config.toml
n_head = 2
head_dim = 96
norm = "rmsnorm"
attn_scale = 0.102
parallel_block = false
init_std_up = 0.0662
warmup_steps = 109
z_loss = 1e-05
steps = 3045
dataset = "wikipedia_en"
Each number is 500 + 40 x the weight over the matrix's rms, rounded and kept within 0 to 999. Layers, rows and columns count from 0. Numbers have three digits each.

# down: layer 4 MLP down (transposed), 576x192, rms 0.0661, rows 279-364, columns 96-143
# gate: layer 4 MLP gate, 576x192, rms 0.067, rows 280-365, columns 96-143
# up: layer 4 MLP up, 576x192, rms 0.0652, rows 280-364, columns 96-143
down279:417463505431570530474514507517499463485483489534571501541516489476506439563554483471516554498485465422475557501530452497535490522464535505491473
gate280:468485511591481497504482530470537445526552569564479552503502471439451449480527446444437458464452466542467468487506475383615506490492522564530551
up280:502425456519532525520497550511449500573527549496470488504514483496508424562568478474529564381466511499484484515571502421482459472512466466413519
down280:479478365479582536557517556537468492488510469467554479438536493545533543505444476460525496447561458507510545465486484523527506437481501474573521
gate281:432439479473443533494527457501427432487504498544493424515508424568537513491501446509500410477479430482571457563494452515550531426457546457446533
up281:520500373581559497468427504563469509544486502497471538439504495527510564506490390544465497539451514536604432470507476461464445496532491497505501
down281:575477454470503508464482487550462488525522452524505455441497494530433459564497497519474427515453509449571482595531483503518491443501515430490469
gate282:516458481533532428490493512501510569496483479482501441572543524463517541474575535481478470499488446447486519434533501587541512524509538473519490
up282:449556501544475495462493462524502483512484514479454421553467584548549489597438486504510501560507554499517498507571457494417539465490452447465501
down282:442481479493437459504510488540447546534525504449465405516550562460470526504528486540491500499500541557545479478508505527571511538493464480542454
gate283:444493446438542516537493494467492503510470535545491472489432507452452522533536511523512503535494470541488429453509563476492479498497488520522535
up283:480487490587455507511479479456452470578540505489451410464480523500452538501463570482494603514474533507468461543498455458489495480448542532466540
down283:571538538528496478525505550467468477522439503483552558539520491513557525537496523452526505504465523407466487480540558517577463542466519488499510
gate284:509534525501542471542468473452498538511503513544444569503550542503538487481469478496480481492490529458488496503466488461524511513475527586500515
up284:498497477494538464529465517382510518502538481484489539437529490565525519494518540424509415478508579394456483471439491477479464500483470495480465
down284:468502458550475410507551512486508495508507445522547492442512463557516475461511482517535525466528553593520480501485418537507479516471462502471535
gate285:489475515481504486532465510449420561541610521461464482545499515538517455520510534492429488495568494515551485562501532467523473486518463505534520
up285:490489431535470513507501511465483451428525527447505544527487520474479477459510545515473592473502464439475545479475532492474472510459532545400474
down285:447454508448478564537510477583481500516564496535532500529516509579490484495500531466500487488523456531483471550513493549522497431504457499520488
gate286:457478497498522629536457507538450492451538568512493509454498505494498494562522499457505531523529414488507456542418502498590501446477460611487446
up286:524483467465514519508505533503510488463424487480468539537479498459507533541590548559516455568506560495514481542537449446539473449434479570466542
down286:466526474511466474475457527539551560475554453416451538579489467450489456490490453540457477503469541491504459566490466475464529525460485458451475
gate287:503467395463556500438474521491540516475515502565512518391505446543379444490525479513461527514529482543454547496468410503565474521477475509445478
up287:501518496478478511484543503509476491569482504539495493561523454507529513442546477556482458539551517544494470523510439445491506560454538543536466
down287:586473473525434521508473491487564539510526450503507577539558536509477488431464456473491489528518561518478453447433526462513529439487546457505509
gate288:417501522474545548534497472504547551519534436608596475519503511507523514489510467516497500507513495541513542438486479539468468504475460464545488
up288:442512409451535433504485510473526490493452500462462530541496466487488401508541493451510475550465580452473491542446486483502467533499411514440443
down288:464482467533467461487495566498484504490531508571428550531436437441500544452533518482636510557540527508537540476489591476499397492526490455481525
gate289:544505459467476509493499524470551491490536473492503525452487482523479462491541546467480498494500469554581469546508515510464492479448591487486459
up289:512598453494463418469461527544550494539480522490476498495488443533467428524525557500513538553454522525517492488557513480506474411452509606615597
down289:480534532512429553579469460564554474478492510496519548498519542494526520560533519512550489471521501485497543520513452545457453469513442493496468
gate290:435464441533618493518571438557467577483502534576501507554552520480501543472547476547508428518533564436520509449483510470504517431563459545539519
up290:475495457521459473465472538538513428488563499482476421478557595535539491547438514441504523435471496448561518588558481482473514487483466493424505
down290:497542476476485482483512529526460488478532458527508489495546562506476459477395547544543483464525434476514483538523497498512506455512526496449522
gate291:516446509494510480459499509464442495457507418402524509532490497544579456485510516471498482454477486486517582529479561525522563532471512463476436
up291:523446478493535493516464516545459523392465442504509513471491458499502466485543505518514482500483527432505528462490518496469539510474508537463529
down291:444477575495506437456519500535509493477477487494516500467417514461524494526514509460519480531525466499595552500492565524493527477505519446494452
gate292:526533485458551441576438506460498514468471437552541542502478509455515510565583464455515565459473539461510476478511504496479402532523430474568536
up292:484504530488535507528502493459486438488513452530535545502508509476519410517583419573442611525496437512499421432475540511424453544549534494445512
down292:518432448503562475495498524464491412536577452459505505488507494457582489467569505545516625467519459531495466383567538416451493518529639522496490
gate293:485493550545463529496501485533495476475474580461473512467489542558473468449487527506578502506499556479532547503453501483533511506475521480484503
up293:470516489505588477485479480540565532483493559453612520466473491502445488490458461505509482499411570402484504457456475520504494469420547535454512
down293:461529534490507496526470524529506466548531516539424485511436529517478468391507499441499481476555502470535465508472512492552548526490487522413476
gate294:511491497445519468426476475510524546507456483497480503441446519521539455474545423486484558415436550461550533441530519540473483495585408465446532
up294:546482443550497445548503483440461468493467466502548455482467534517446469493529500515503541450494452453435486443461456531431545487522535429513577
down294:479515412433490484487535509529466475461502489542534493503458556514446488503492471574483438493528485498558507552485542460508483508479542469496594
gate295:475484496573500534450520451495467494495534521499504518507546479439483517450508524446489506591501465476529500516429526523519509564484479529527548
up295:488502573462490409514513501474439561497485510563484607520483477517494522517468496474466462423499445485441468527473494491568567470512501455526453
down295:512499500537545535600459526455489515547455544552473510536461490510450524496517524541459470481483465571476518451478458457537504518510460565548518
gate296:510461480538505486470468467532455536542453447529543491589557569551442552491524494451455461498540515544486500552500484482503465492495447438463483
up296:468496545493505549443543497531462498538498466456515490508524545418486477372472483472489504528533458554527526466517474506483439511474496407457589
down296:463511475497500483482516484496546486509549568505443443488590505495492459551514458488515434541487484479407573462497487560534499543502507470474560
gate297:472462537458448500479398502531474536510532531436541465436536478560507510482549547505516518463468512573556483457461448517556500514487405508483505
up297:495534591554505497559518585509499521520437520567419481537497494497514519505490494527461513507530430446533513507486487508398480507515508544543531
down297:462559452498454471425504501565473449518552430552462533512527407510510492483545436507455475521447480526537522488418503462519481450469525475527547
gate298:507505456480535513495465464561491500543533534471537456453568425538509495538490515490534466472573536490495503454528563524494440490453520511554529
up298:542457512519477492537568589484515418510555549486524573555491482437489452523546536490503565492540528556517498518517602511486600497482473437479531
down298:517408477511516516414452537489546507486430478506477512569492470555516505503492498428556527542506460458510448551547463488473570562558477473460502
gate299:483453519465512486443486558510505478483567469569518487474449488401525463521499492512418523493504532524473516468473475534450521489481495536502497
up299:542512552457450465502487479549518545556517511460488533558462486445460443574473519454520467487553472448492512545548475503552572469490481406585471
down299:423483474472510437519468511558511509455472484448467578491469518430411459570461460551529512526496519522520479562541487478532544516490519518487478
gate300:514482541547520530438501497479469500585486534598475482470489474488476537558459538477550514474437484536501519492570458576532471434494590491517487
up300:492549529526462518456538438491472509535518538491524542499512470508520525429487589423513533462497512473484537477524461474463565499566551475496523
down300:467487490438523459465474565509455567498493550539513443503513521510509483499478586463450535448542494560553507522454501542565473521506570539472521
gate301:474473457496462499538417567514537593444534444481515464470527522444474476440540502494568488465490571506491533527467492605501455433469511414528566
up301:434512401431470527543510515539513499532502539489451508530533485478498436568391558504484492575483438527597466571526493399543538486512504444451536
down301:588574497520450390520507558509479506511538588484497463462470452535478573534494470490505494462485498524515585422491466501474470479438547523473439
gate302:503484392465483469489499509487429514467459542604502466520437435491505539524492447501474481488478485481487488461499449492502506480498525465486501
up302:446427420510472502575596415516384533521483531537505460586529488476501489458494454487523476488434502515488560567501458521500515524532497512449476
down302:558519499440480503504560396467432529494556531499462521465551596517464472440562488521551541516479502540534484513506436522485546527515506524537514
gate303:589524517488456510526508550478477422501548556522529507473493487483461377495548420496529525578513510495524560491514510525489515451498482467463491
up303:543482543514537546468467567512512515557459552536524521487574551533514560482534420511498445529544480446470474517492533456506506515520495498490518
down303:501427470465487498393496595427436466432455511517436507501423503467501506488516470569502550456504489454521485528448491502564490472452579461548476
gate304:517480453453491518521442457574457525439509612524460432502445533484523450525475480482540476567480449445466514514548494492546411453479470489579553
up304:499502500524515503436480497473495430468490485469472458510382495496562524499562501499501496433498524507438449457471547476434492359528525556591498
down304:468462439465448525483523480498456582455530493469499413512502424553511493519444429515480488522499549496500596497507520494495441420451538460565478
gate305:518506499510531485434481497464585538468515574466390516504435446456444429520487452539478458549497452474472503471507462440504507560463544531516512
up305:525510500546478566414509509518465491414566500483515540492475511457511488553543515492527451540474473549548470501533516490485498574516438512558521
down305:513488491442578490502459484504543496517556551527545442467564484531557478483547378475590538498520441527537482468517593478454528541517536524474499
gate306:561527504500506504452560420534513487521542497600435430508524505500492450460536450493503469564494518487479510509474560518499479461585447470500516
up306:514433484603470475507430442456614504520494504509555466473481556500557514530527507480458477455552489531546409498544545528454468511494485482480512
down306:564513546494466492533493525494524516459520531571465548505466507454429489501522516504555518490514573451449486478582443528540552579465511514457532
gate307:533497461467518512527502546492514546570430509503484531460459434491457567510497501437464523488536455480484482482535396552556515561513522465499458
up307:550568545469476483521402462512415428530523535485523479498539534510523471472482510498469498489524502500541530520517514498527558430524478518505520
down307:493475496477433522473432537534426529526539508502535427452546450487552534578523501550559519507563461559466510497499475474542491479526480509480551
gate308:525430595521427471567401480536514535504457489488452456524444433469431408503498481513560539475482499482470513523468511489496548463589556466414476
up308:560548411431512480490527571486519493460520492417422526528403484520494520561486458459516548547513542459522512433453466508454503502488496493449540
down308:504566463482491526507471585592552505494523492546478445580490492546491495532439468507503480560470489488487529467532474553477475625525603445510549
gate309:507535531447466510468530533538453560452572522535501494505512485445506448518498477475521483440482511541409529584587486475603486500528478482492437
up309:416473504511505482519518536490480559460516415475481423508542518569477560614544487564418576570464461526503522513454477427501555536485590465491501
down309:478542437459514518575489501526539499423503489447541424508447500489529530500500569496462556519465428495516515503465547451494467494482479605492439
gate310:515517473531444483442512581479498511461533491502490482503521457453474486487510543590449375511446518575534518498561468513531504465416504527533459
up310:483564429462497448444437519475494532484560495464494452457546440450547478432495505485474427496413509511500501487530537517492534441507560482557513
down310:466461467421478446470525521468481512537498523518480585524527527536422507422482462452506522490493486518512412507534549515502529463574495476537550
gate311:481493598491549452475511509513473502544482555585525466456491340534446534511558454517449464493532485536476470489534479465481530509534486485554517
up311:466423495491485523522469530513587531451462460528450459505474579456548532479500483502542546530495505485545486454497478455485522501442395507511411
down311:561446522475581455442467470457559511472521452521490592491387466464522475525462519482476486465478552462407452540463524606486498502432482474492451
gate312:469488438561554517473562492467419504410540536488507483461477485617473607536534506546473539461496508487495526503532499502523514498563521564425478
up312:482539471509494494497547487522506468526459503511507447479593508542534548520454413534490510516499474458526514419512513512517513513531554536490543
down312:468485531567482496441470467579474544481391540547489521518574506454519523541453447519525528464518539499532501493568539467443512523456567597545537
gate313:421440447530459452508464495468482534504553450494463424457540540549445494477464506485513603478510537452480484528480537508464581503585513459437467
up313:494439534511464547507450495502404478483497497527474481509528506530545457471530497468503571464536442492524459524443472529526522465563498403464467
down313:430456544479470540524522432466549515510561480417520500547524558467499449518572512441523590571471526545544508497495508508541499515450482431400523
gate314:472537434510514507421493496460456431468446587539540499595516532433402516470454479480481435585529480397501545516492531459584475483481536559541486
up314:483450445486418536586462535425466538510482496510486485542477588555480513493538492582484454435551511459462440536474530432423507497476508511514525
down314:434420429502450488551481493459473476563513511493486576539511473541444531450517476523429493460456454521560448551501483425471487476514574546515538
gate315:616536550496448518466541530542495479507459640533491546438518499543482455511493536503519505480542475491461441532445531491445485488490490464504511
up315:574447505516519546494503485481527506533460543533484485497514416485493524495447457465563510541496457477443492558529515488522520460436513501526456
down315:568477495571508514467537471452461518536462455575472552525578487485418483524456486483568483442466513563509528472517484549444551456499436537547497
gate316:555589517487502503473470489538530552446539486550553490551548484439530521471568504451494453529394484551510475458490553479475471438481496555434570
up316:504530553534553505495547490515540549507513560452467498438400552500587529459470499587501495550432490452464527495489505520564529547505504397527526
down316:584507473517478480545518480506516449519502491507562445498555490513500498426526473480525531591454467494431510491422477501558517465521453467519493
gate317:513487459499558412515535547536483468467489514483468527512415429491490555461453497503479569534538402459516480468498517583577538481510477506486550
up317:481464478507516469533572495481521493509469556535455462516488444568549536504498491495520541467491471471488469558529503589437555543511506510525488
down317:538392451493492493481441466558479467388528462557403524514562532512478489434508543504586550590530539572574522534512552535475502517495425517519529
gate318:540516465474490506480515491527464465505415442492436500556546541495520541530439506479531468526408435465478457527472486524507531556487439487554447
up318:516475531525443459473509571434558481548462531498488524509462454487452489517467498533509444534471455533489489523538493503498507445504480484500524
down318:561484475367462479522482459494443489477596545469502467524496483440465524445539485468488554506450598507556415499485535515453502517530459479575468
gate319:523523435515455551467486512445491499436519482544463518542439492506517568442501505467475480475502535545558501482517496498488486438515447518497509
up319:500544470443529498525515436477478523537572469554494484469550466490504475518500529518491488478481407549498496529505563525459445440513512498487536
down319:516555497536528522457459459509512513422567511514457472532535496509512536501461485507519443469499508471496475480501497498424518475436468523484432
gate320:473624548479507457533479458508454546566528496577432512454545525535446466508519608530494467582525461516513522436421418566492439559479534494542419
up320:527475451575525514519530525395481466536489563567514554503475517464451503505444463508517498578450517493534460485534486548548518507551450468537498
down320:507521560553481565402488542456497532542499466551462531478508485447490438583566575446544471532543478483487561551484484481433483558531521517537527
gate321:446547504560563506485469525442444498559527601475453486483470516497416442474508475564562419460549550508489553454533557597467591457487487472495465
up321:543464451470496519496509502587506438532474473508501469525468528493550528555520520526535524479498498619529561555476515455565479504531597470489484
down321:482517452500481525411573504461452444539455461544499570490466478485508540484456491504528472579439496554525517423474494548501493499473502507472562
gate322:479479427474518499466503457492475478449515523499556431513582471576443487492489500496463540435493522449501515492497523431490498548501408559558440
up322:487489522492446487517461505516529597473514479541532522497488568514497451521513570533468517481440488556546494527505544486514478552462523551548492
down322:486472524496482528500417510505516484475521480510537441541478504509499507510508445569443558458463594498501470453541504481572480538446467450530501
gate323:466445488491502535436420538566559471426465476497423508499427497570515462555549462583548466522481502468559499565523512512534540494537552559536505
up323:418488554487417471445521551543453513489509498489543505489452489455527551426534570510499437541476482464539522540438560401436516580502542399440546
down323:487505563472524499523505557589485478463462502499545468528504522474511587489545442550571494531512500511559491455486503455452582497515505408472519
gate324:514464528494520585464481457499489472462533486473457496523424531515425502499455537527487462534539563473526567412464526463518451561492536479534513
up324:428541512501608485535537433480447519511456538557519506497496468527443488508615497528461485499487482535500549432552494503442489444560466478521561
down324:463457473470479492498475526523524537466521465465483558457523493471518504495546477491484519513559482592434526437490501533484517469494464446503545
gate325:430457621512490554506532505550504475476490524569525454538491524517542511479483517518463470503551503455520507488453441538552509524510483589602524
up325:540491448480474553504452513506497520456524539454428467502502448531478526456504538476473530526467538491459362424524489446490503514547474578549568
down325:469522468491525479490451521468533545405519502498495481505500521538482506484533513495497471453419510455520493495463452515496409506484500503575519
gate326:457486452449471518511497507499511489581510443419456516471572445538545497521500489462514466438550489544482479417474421561554480420596482547531451
up326:517514469547514476480500462513523491465526477569441548558481542478523435525541437446463485443467572495540482539459541466450493544488464569540549
down326:517547533540503458565435477458454515553582474570508523516422472571517483533563468510587508552518514579455484467443413504484442532514495484502515
gate327:547509531465571518516529501414503468504433474486536485458506535533445454464515463469504469521513517510430497550508492511542491487455532476481506
up327:479506487518483548495501505527495538465496494486410478497516496438477480604473511504475465484492547506453535504495527491538438473528471520502467
down327:498483439518439504426531488539500492463562485437533450550487455497497546450550494529529566527512418510471485517561516414470546506530436510513457
gate328:487461516480558479490536469522493477467512484486505492534464470540522534523482535424576545464499512467443433491482492459536430506500419556503544
up328:500496420598489487447420508452482447466479519507536555438480508477477507442474488560506564584492579528455493480532474473494484488423489442501560
down328:514490432495526471463450478439550487520532490461517536487574484523428477487474547541452500482493471556517484458485559468417444490565558582484469
gate329:507430475429568438535477545577564476555478440432480480495540485586497553487508509511497454403557483548448517486484505491547493528526504510502514
up329:514568505560475496559495400476500479536511455524485571543518534450520526485462482534441514614500528487578506475539454466453585538558435462504526
down329:482530491453483447427530430526502513485523480526439519519446476504489508416489488492434496542477544522521507514538521428504475471548472553556500
gate330:476530461439500435415588467518424479511555499523473542495532501465460520470489444540447504529505557473521483554560520480511542526488429517428468
up330:425530537512549495523492479435453478522504533494470461465509492387482506495483507502504592517535513521507527474482511467467521500522574523552528
down330:464476486518440497556501546506481459503482434451539511516462534454494567487541456525535500457478471518513498538527437468482422491543426584513552
gate331:531433512513533569554471499556455500474526420486440480519496507536577442502529519505472457490517514553437477478496503543459478467480566544516531
up331:499506536585543453410503503456462511457463532521562425560538512543513523493520506507447515533488575464535442517495544459503421535442427492460402
down331:493472449488502463458519504531420389442461464521532539547596600482499460544479488431470511512569515468529466523514488471539540521495492517508495
gate332:499424482505470452514441467589523507544556486498487450425451534555526537502530570478476479554553473434467458496529457497468454463495505543454542
up332:417484479502503447454541496457505471411500512512476526531525475507440516501487558491488502522530497565477505471505459550509524522472534519529574
down332:553438442549498426459406401509561484511533535465458511450506423513514563513461501531437494485495530515508471503548503537448502477575506494528498
gate333:459463473452467507430483472441520461518495480456512462479520461505470535557532537557520499541473453479442477547499525527488521584509501497471455
up333:498501439524554583517486537462475507566468522444544461496527531455547477550521536532489468503535493477540408535490540544461497512492548498455456
down333:489513464523457467531505491552468511488525567437544499527477413474507507511520526490544539477548532560463517530495487518431512544530516487465502
gate334:451519523512479485509430489552510494419472397523505579476452457449540493529487466446494500496510531508448448513462508520432486427535528509484552
up334:497500536458546519454474437425474533524529560491516471496597446499484489486468509459608470458433504474504617557495535516555505553453490482537534
down334:514512525396500494484503499507499544557509500488499549439502491537541488489527478525625493498514487494545508565471538487516525427557504520476547
gate335:497520504517546494506490502455527486525556508490485434558486475514518522512537490554472445473438438455444469540429473515481501492609490489453473
up335:521447519504451500471533520538457492515511441475464512504505432483542516467533488483552452492505510496534509550518534524461571423528447469565510
down335:518488498493536473564478545470507421445509569476509483404493552434539495525527503592467557483565474539496464506474473453502410521583487461497491
gate336:508476534490529384510466466511486535541519480511498442496457524512555577445557454549441520517514443535466513454478441537550472612503453543516471
up336:470468504431539492499485491511526485502482522526546528457533433528454428523471512473461519506518491508456492482508524436518473496506635479586460
down336:497421464477549434515508475528517584518495490494456557507461464508463543508510505481440531540499479440529554564543474489488454565467588449486482
gate337:498522486558549532476517442461484470410449499575494483542474499480542488507521558435502546570481471465459497490540506528412479449568472532562485
up337:461458501509458529531463495543595454516511452469514494543377518444501502472525480467536541502494568475513499561475454510499520556453517565476571
down337:433512429530549532487515507504474544482446435463463470528492461484569481519559465442489502496519492557525514445530498494515517544530470561530545
gate338:543484500511476446480495532563542499477483489539476486445536549509500445432543470548481458518504548489474537491534466478482553478544554546535511
up338:512589496547602503489482545481459536479481476490590475480426483513536441538464540512467507427434511404476463482555544477532536520449538521489479
down338:572514461561492489577479515591551537531433455455483517471495470453505446442556565408489508549581533481522462456512527554561542514501558453480543
gate339:551442516508491527512547487488567504475469455449504427524472450555527541480478476509519550542510481434548538497455440512466518465481490523540493
up339:515534485530478540517551512511411508571506495526467445501494490523481478429571484536492514535541490558497482543431551477455459545525569539466488
down339:513492486546534486529474523519483402498523505543585513487549532472545508468490505445505446526448510482470467520484508457512464603528440546569587
gate340:521453514475520492486528515543499531472518521517470546510530471564527509442448460492432488566485518509504450496546525456478500488513491490487504
up340:560514468505490408492555495504545507498481508492434503471504496518503547544448522499525502492501533469494477557529542526577487494480430460513467
down340:496512527568539504495487469488448491505431467478483411492435523457464535509451503481511499486445489458492527496481441484549475515490463539507458
gate341:501541524514507453490462472504524517462478476539469487485479480531572458541467519475500468501527475445531463544460484519522450467477477507464487
up341:494525517469449497490491413535532521449535449526499555491516562475435499537439547476496469477564585486515492526466504549523498511465461487497454
down341:487496487582480512560578522522511546458493515513458505468509531475464545531464483487506474475440582453488509525510480516479501466509484508511485
gate342:441574511441497512507540432555446537505601485479499469466480504500488510462480541473465529542503543483499558488488466540503512478534466484475440
up342:532423486472488499497435447432520545503498511570413579480517540518472480518507421565603517517509575483464446457501461534480453491525475495539448
down342:534496527506560527496511531466547545463559475457510534516544477514460462450490483560531476493484467402521489460518433456541458534566465461442482
gate343:441476481458528487371505517471500534518511480595438558509552566528539459528495476528532487479484545509444533482552561461472447517493552547485616
up343:490478425512516520348484483485498474507489526537588518539503514538457472525521472368526449407549546496499546393552565481504497493482482582436468
down343:519479580471478494439455464407505473475476471517591441483572510536578453544550504465494477521491532593475533513506538487483488434550498528455460
gate344:468509539572514525507534470539456516448475542522529492464417473521498487539510513517467516445484407492477538521523482537435518432419518455450564
up344:517536522549497484555591468466552500508527463534481487493463373509481512528543413464453537456579535499523451528455435550526501525500534569502483
down344:524466516513495494439516524498515522532465450533431488484541467479432528418522454544458498526532491537519473545466477441495480456530504486461517
gate345:496513452527488540431562549476539586508554441501570515561503480520469532465573477488567477494547434536498540554476503504455504526451478548532492
up345:521525564536535497431501501528500507447481548429509511498588443508536533524426499540514555448479540488487502537466484490578511547497534516461497
down345:522500505556521513496531540529458560528468491518498533451529419421499505490484491514469525417473558497445505506510530481513466434493521488564489
gate346:481452548484515485462512528495543483547478542505517483475468566520473521450519478489525441495541492561487492471583543452576505485474531562542485
up346:530499473576581503501476478448432490570540521465477470489534500518542484524449518528524583486567508459514493542488466530531495487514523519502458
down346:538525479484485562551508554459475507528456516518525433492499574508529495546556534430564476459460503456506516556454441468502452490493508460502542
gate347:553482503512496514400480494553463492534494562502564539456514501487485483527551524526575582406472474461477467443507517604502460476528481486495464
up347:508586536520554485463459499465578525525498528450525561479523479502459483486466451523467504519545567494479515446433475501510553579516475468525502
down347:503498514507502509492508446495536418556566491511566489491527532416505517504507560558598481526441482521568467530522507502491514468452549517514409
gate348:509509487425513496510455392476514504596487482432470508531516530510494482489545484465428516476435472486482449507513509502491543446476498502484532
up348:544511566491464545469460493526389516477500476487530451512439489503481416559549450520499484513538465568487469566461460486508493506425414432457510
down348:430419451452550500501498515528494423506500510532514484504588508481442420507494461551530521556490466423495537484520437508491498462529436508556539
gate349:454461520474514480533513532458516553491510558446512477467454496497502444488432532573582508409484533467468507505447459485531551543436500453502453
up349:458457423451453520521562457532509603503453533502528487486437524488496468544492451437491505473436524474500491525497525519420472546499465551448481
down349:464489456415534481494465588517548561424500554463458475479447501540471517459558511491457507534486509478527471528479499468500490508524469476579564
gate350:451477409427535495480437452482513459498493513520503476549485579565535453530555542474514470519438505513554534524554469509513411528492536508538555
up350:519492464504491529599532490502512514436457473446507436521568479536442488456543523494561499495474523475484423444559390515452460484487467547530468
down350:603540568447493521494497504515526565461468579526523492546605475479480481475553497557530518516430484478489472529515510497489529448526566521454449
gate351:476487503544579535550561433549419548511563488488502471523534444455524556519509487541476449465487445486551513540490521475518509516481489468491470
up351:480438557578518466503509450554517470425498503524506515500545533512545538450414416467537485495491479484500559497551535482493460492488538454491571
down351:486505540472534521440538483511483496404452484540543511571442484552481483473451507570403555493491573504473533444505487486469476494546523506538530
gate352:492506502496520520494502506476464494532527552499512552550442537520490438527598581533511535521492424461510463421497545481413410521490513496523552
up352:413490477418550471471475555504510539466494513550522507503462529495490443504448471552483514510511587455509468493556480463495417536496488480571460
down352:491539510505605520490576488470536563548412556539454553542463448521487516583541557474465549423439497469510500454536490488500522573478488505524521
gate353:432512423487508525525528525460489472522559456539543540453492595587517501498570510499541553502509480483441463473506532549513467511561517468449516
up353:544480472507499466537443531506509511468467500478473502467488497394519497532418567431482554416460491530500551477463462520511461502504459528489554
down353:533428390486527493526495549501488474489474517524536512422521520558482472539510542517489564531546448511527445493486463441516507534454526455471594
gate354:439395455549500514490539505515479544457517499453478555504523551494468469495473518522473519487450511534555500485508522514542504440463531414461525
up354:479426475536564525533569447555525478474501476481514538475480518524534452418506550546484491521571453439497445479528493468532489451517555487547509
down354:429407491504486501499504484536527495529531498506477527507513531476488447484422447518455476495509386501499499460524520476624505495506508481467541
gate355:465498497470501464506523461518487418449494545416527465547485502455449542484542527456456564460477458433429491554563541470478517560469521509496524
up355:527472540434455452559391508453482482483478448488466457500477495492511504456521523501502484501505550449534489461430470495507442497459480478525384
down355:446412506458553500512471514473493524540499553524511493519518466547433543499550491518468566443554530500526498538495570543512528477519464498499548
gate356:507443561448464473421470433458465534621528530509435551498528571555495452490519555493456469479531484592475544529519477564505582502566527530469534
up356:474571431566426512500496478504482489547513507516491462505514581498499465584491457515532472451532485529543399487494479531517488490521507431558492
down356:490507504501392491542475453516440575507564550547509462517519459518496515497517507447490488512511488525490540512510439428527494472486565505564419
gate357:505504473499480470482487480509460469490527443548539454493503474472483461554499527534479455530467497512494451472525415561461517548439524470510499
up357:501443485454518475510492447525528487522488519512467496502533549505538501486469485483513526519496466511542475494467480457439440479485448475453454
down357:508472540451514509475406519517422516448531513513489474424534488424440450528500431473500564477421500515434494425481521508526486553569547516487515
gate358:477515516513444507561569483442449532428450552517529426448493578573500555528572529555532510531524549501455576438500447493502482537511434507558450
up358:481475498503471554519454530533474491500536572490525510593523446522447525516472543560469453505487512628531527509511556566521559498536526582445472
down358:515554550478495551516520521496484524481552461518417495474455458479499544550530514494595486553494490526431494502491465507545452453557522568563485
gate359:493568464535501479477528506480439465500461573452494519468532485482491502427552515430454468442519434481513442560360488511553510437477509522504466
up359:521528478544556481452569553493463488503457535543493481459452522525490561493528504448443504482469475485426516492454492524446472536476510481457446
down359:603523545518460489439474400493423541427492457534527497467493476435457446493452461571491504485493543455480492466457514529556486427508487491511506
gate360:496551554469522469530510541509500571459527518564513488538524450540523518545475531569538512462454501520489469517494531471501452479460558542532491
up360:504546480446471543520493471554508527542470514455479470514466499487495531422556465571424497555572459590516547519537504421547530453549482541458444
down360:464557477531519486523560484508510529568506411434583482524498477514513443503553499506552484526526519534508471483530529513565525501502468487499469
gate361:484450508564504468422614485517435522532540562486535504395484510558524474547532539493517515498430521479530596516531470460529581510500449500498526
up361:536529538562457482499456551469524403504472470512491489514548469577523487525465475487493498481474454598491487494483481491468426497487520489548539
down361:554542528463493469553504482435456545520521575439482460439505487555453542527497478526527502549544430527566515512524495443512443444579536452571539
gate362:545463501511554462529547475556412528492505549484554541577530461489497468478488525491601492439492463583435549435478576573457502494455490581481512
up362:408479523444440450602483553499517460499584448512538504397514480498482468519518578486383518472493548510491464452507513462518416578536645530565441
down362:426505510577535534480464430451501541579502478487523509514464448502553531456580506486546420479497424445509519430528522557498587434577500571564460
gate363:489441522536495452507425486491495474491589486491501521544476450501517478496469522499507498480504524516496534478492541500392471566493456554475533
up363:473528478483466513474456549493540495475473502467523517480489500466448584518543518538563416487547479483473496395417469477432500503526468451553524
down363:538516522479522491512518473481533469534521435467536519495448501499467570528461577512490484530527526502474442508466533482489486547477429480506536
gate364:585450503492506438519455460542570484489545501535554495530516522556527495567536510539519549467508533510492484424416453438461530526536482480422503
up364:593556504468465492507484512422581512467495427537505465544485493529595513540507525572537488545560515486421465460539476439526475523489491487539590
down364:459484538527545619463576542448545544450469537457496504495475489519463563523495525483519467557548471521443548471483474528541568480520503434521516
gate365:492518469442483453507487398554433494468486519443506475450415464525539545494594509517487499538522519545537480489483508538467541518536520505530467